From a checkpoint of a small transformer trained on Wikipedia.
Size: 8 layers, width 128, 6 heads of 32 (1 for keys and values), MLP 320 GeGLU, vocabulary 975, 2.67M parameters.
Each number is 500 + 50 x the weight over its row's rms, rounded and kept within 0 to 999. Layers, rows and columns count from 0. Numbers have three digits each. The size before them is the row's rms in percent of the matrix's.

# down: layer 5 MLP down (transposed), 320x128, rms 0.225, rows 90-114, columns 32-63
# gate: layer 5 MLP gate, 320x128, rms 0.146, rows 91-114, columns 32-63
# up: layer 5 MLP up, 320x128, rms 0.158, rows 91-114, columns 32-63
down90 100:469566461523463596496497488498535517421466601485528570481514460582471525509566515463453424477580
gate91 096:547560484536538590496512482464474422520435513570632512545554498500465525588501435523496580567441
up91 096:488567513594466503454534463561476519557533514548592518452493590568505570435488472549479502606502
down91 097:465519448572549503519499456455491518489478543439497535440491582541517464495574572507543462530523
gate92 093:446548479493422506488568492539492490512479519454546611434522469399426524524511468502459468430435
up92 098:483520475551488432452484505482481454523507464518547501450540475442411462561530509499520503477433
down92 095:425494464535368505552515577398429525497507446544503504479492464433486530548565466528539512436491
gate93 107:606570542495517509547451498521558481490509484528510481456468536479499477538416528421529578517647
up93 105:437517586504479456491508417513444521478536516504474462524539479446564498455511463521503438503492
down93 104:442500550568481476401447515546561588390468529435487460411560437482530518413464571420479478454563
gate94 100:595512515455570495482461543461474509567515538570467448473399483405462456420493492552466505535494
up94 101:577483587503397554538507475485464483414544576492593468473438518480461506591456410496582488546575
down94 104:535572488508509495479548426426425489455453543453482535509457446451542584482437442473577490581485
gate95 100:491437440422521559554496536492491592480494461463490401479441456525429472504483530510418518530428
up95 110:501594529446550525512440523452469457579399549458489594558466577553477510511522481524569567434572
down95 102:405504511489567501545448502371478498508483476531585488517556590501487466567546508479492494481524
gate96 106:510633514494544488514504421446546473416538467540512515505439471561486494491524527534576603457411
up96 105:483512466490585514475526553504490450573399519498503540542437577491490471623529427387548567508402
down96 109:528428486555565527509503558470503403499537493518526525425588461445536457514508480506487575556474
gate97 087:548456447517474488499455506463580356508553483536557520515498482522491537519513451431494554518499
up97 090:515455432454525486481479465526466441563471511524475554553475456478560464490491406629491451462469
down97 096:485409484475437448442515419572507404563504513466541540461495480437463502555576456445456544521508
gate98 101:462591438505447484460518522599423582458457445502472337504477595482447494489503499451531530462481
up98 099:451402527495545596560530482482429484512562516522571603559546492428491574453473350510528506516569
down98 103:488561495473435441490489461485447577438420374436529459431470522513515485488504590473504546445437
gate99 092:474485449415579510485514508528598475513552520526409502480529562454442521627530513510453576440449
up99 093:475539587512438511372496419525550568521436581501481529482510468512566404520477509481544542544461
down99 091:513522480538447566524457515572395462494532550556452491514488490482485495514451609454511372524488
gate100 107:464508497486526378595544544516489509543529479501474507410559486465526423478455488497544564548517
up100 108:530480461488570375554477443496534436492519530495475542438538480493479504483421459499416422566516
down100 108:470569456478482424512462509528500539473542487514456468543423567461484488498415339464515491614536
gate101 102:385523462459514519569525507475472457537483429533535453566467517551554518445441429499443559543588
up101 118:511519544577502505570434589568575543496471389568526477522530477528474415437563484460439474469522
down101 115:574435489530497474452565564475534497513471515561431443471618462531425381502546491529498432586494
gate102 102:498530481454493498551542548504496494470479441437424505533464518607414507483477443472562534501637
up102 105:540460409552533505426443543461527556550473547514461492512518583540519522554584570491532489476574
down102 102:464517463568608554459484448454613493493525515546440488537489463569517456419467541549483485622494
gate103 104:429460504489478491499492469499450434516501468534467532469543456493437525442520474505557443559483
up103 087:504591518447641495542478567440579495504538561474445634511486523501430515531489429567444493503463
down103 099:493512540525474550538545406424632458436523596456507514553544453498433506588509455606478560533528
gate104 105:505603467466519538528540513474484536551561443483501415432433512525430509488519502569541578442439
up104 102:474530513464493512507368483565612585467592512555495473519416442517479461447482538515593481494461
down104 104:456462508453493587562431487542590524538552420512519491557511545523402512468447455498466514403462
gate105 086:636441548465522469429462482538558478519548537528449470501473463454519481549439495543575551501469
up105 091:347440494513509495578546446554548510535556506444466474528543344578518549488473479429529538540498
down105 091:541579621502565497505645478524536541502488469510520411506478478545562520414540443500548477430520
gate106 098:456549543521440434441593518507530487559478541490529560429523527464442391496475513480489533457563
up106 102:550484464522498449547417508499558525556612512411456517489501444561569515462449516503556501486455
down106 100:492605539489467544575485457474518519523462491499548525505505473639474532558495467419360502524404
gate107 093:501515473467437412527505484562553569499595484613480475560472493516473455508447568506556548484495
up107 093:580490556473474499526553546564459583477524575559554510536488446583382485483464467513536531466516
down107 091:534539350537448495475485531483566515527432622534450553529488546597374531453469458515451582509471
gate108 095:424450451462552439541480459447475532491603419537519628578555600479504497603498467552502501550459
up108 098:505534558564459518510543549500540482415468500550520589448455480501498465523509595468521417494572
down108 104:442549504573454522516514558425495436397516520435549438462499452554468499534528495485534476452485
gate109 107:567470532487558513509456424532483472656469540414511501460458520575518432550484546489448569550487
up109 108:539527462547469499503575504491431459541572522516557450500616517560521491536491521500549492488448
down109 106:528580364597484483539507591523494502507515476501490519546511416498391469524434603522494500544517
gate110 110:472484422490556499557446461460516398466546476458432499529512521527490503497490541543447533491563
up110 120:513587505560527467497510465533558377503478492512477409520529503590550488458575495531424474495454
down110 114:553522463481512497479474455430484391554459501483577483484447422521496515535574568388573475407487
gate111 093:429424514546488460484456496503467461529596498492530494455560484477506414473527493517487486501478
up111 100:494531433542476570411487456517500534557478452454644628473532463455594513546509542501384495496487
down111 090:571478616470581520573567582550485512468535582435481493512425528540487511470448443501543494461510
gate112 106:493601416486520467506460424549479508532549557399510484448495510530531451493441438529553555420417
up112 107:509493479518618474447563425486489516496423590585515483554508511470456549521504520438385426568541
down112 113:502466428464448508448446559522460561509466483529534590584549518507471460559528435526430531618508
gate113 108:534512474505466621415438497561607515506498522462522453506416447424469452588534540498528476540475
up113 109:533516478530473414473505550404496485388556543479547563434489526439580467581465407445591601534571
down113 100:359531546493372463538446491424426567495569459483529543514487523499535540460396409444547536485519
gate114 097:543553518512435501496436544599425517465533574464482481611508481525442507528604572503522484495571
up114 093:538420473437506452510510449456515464482519456465510534497389565514531483494502463487615553468489
down114 094:504437454446586497473413527392495563528541471465520499503429475476520506513461517430545547513504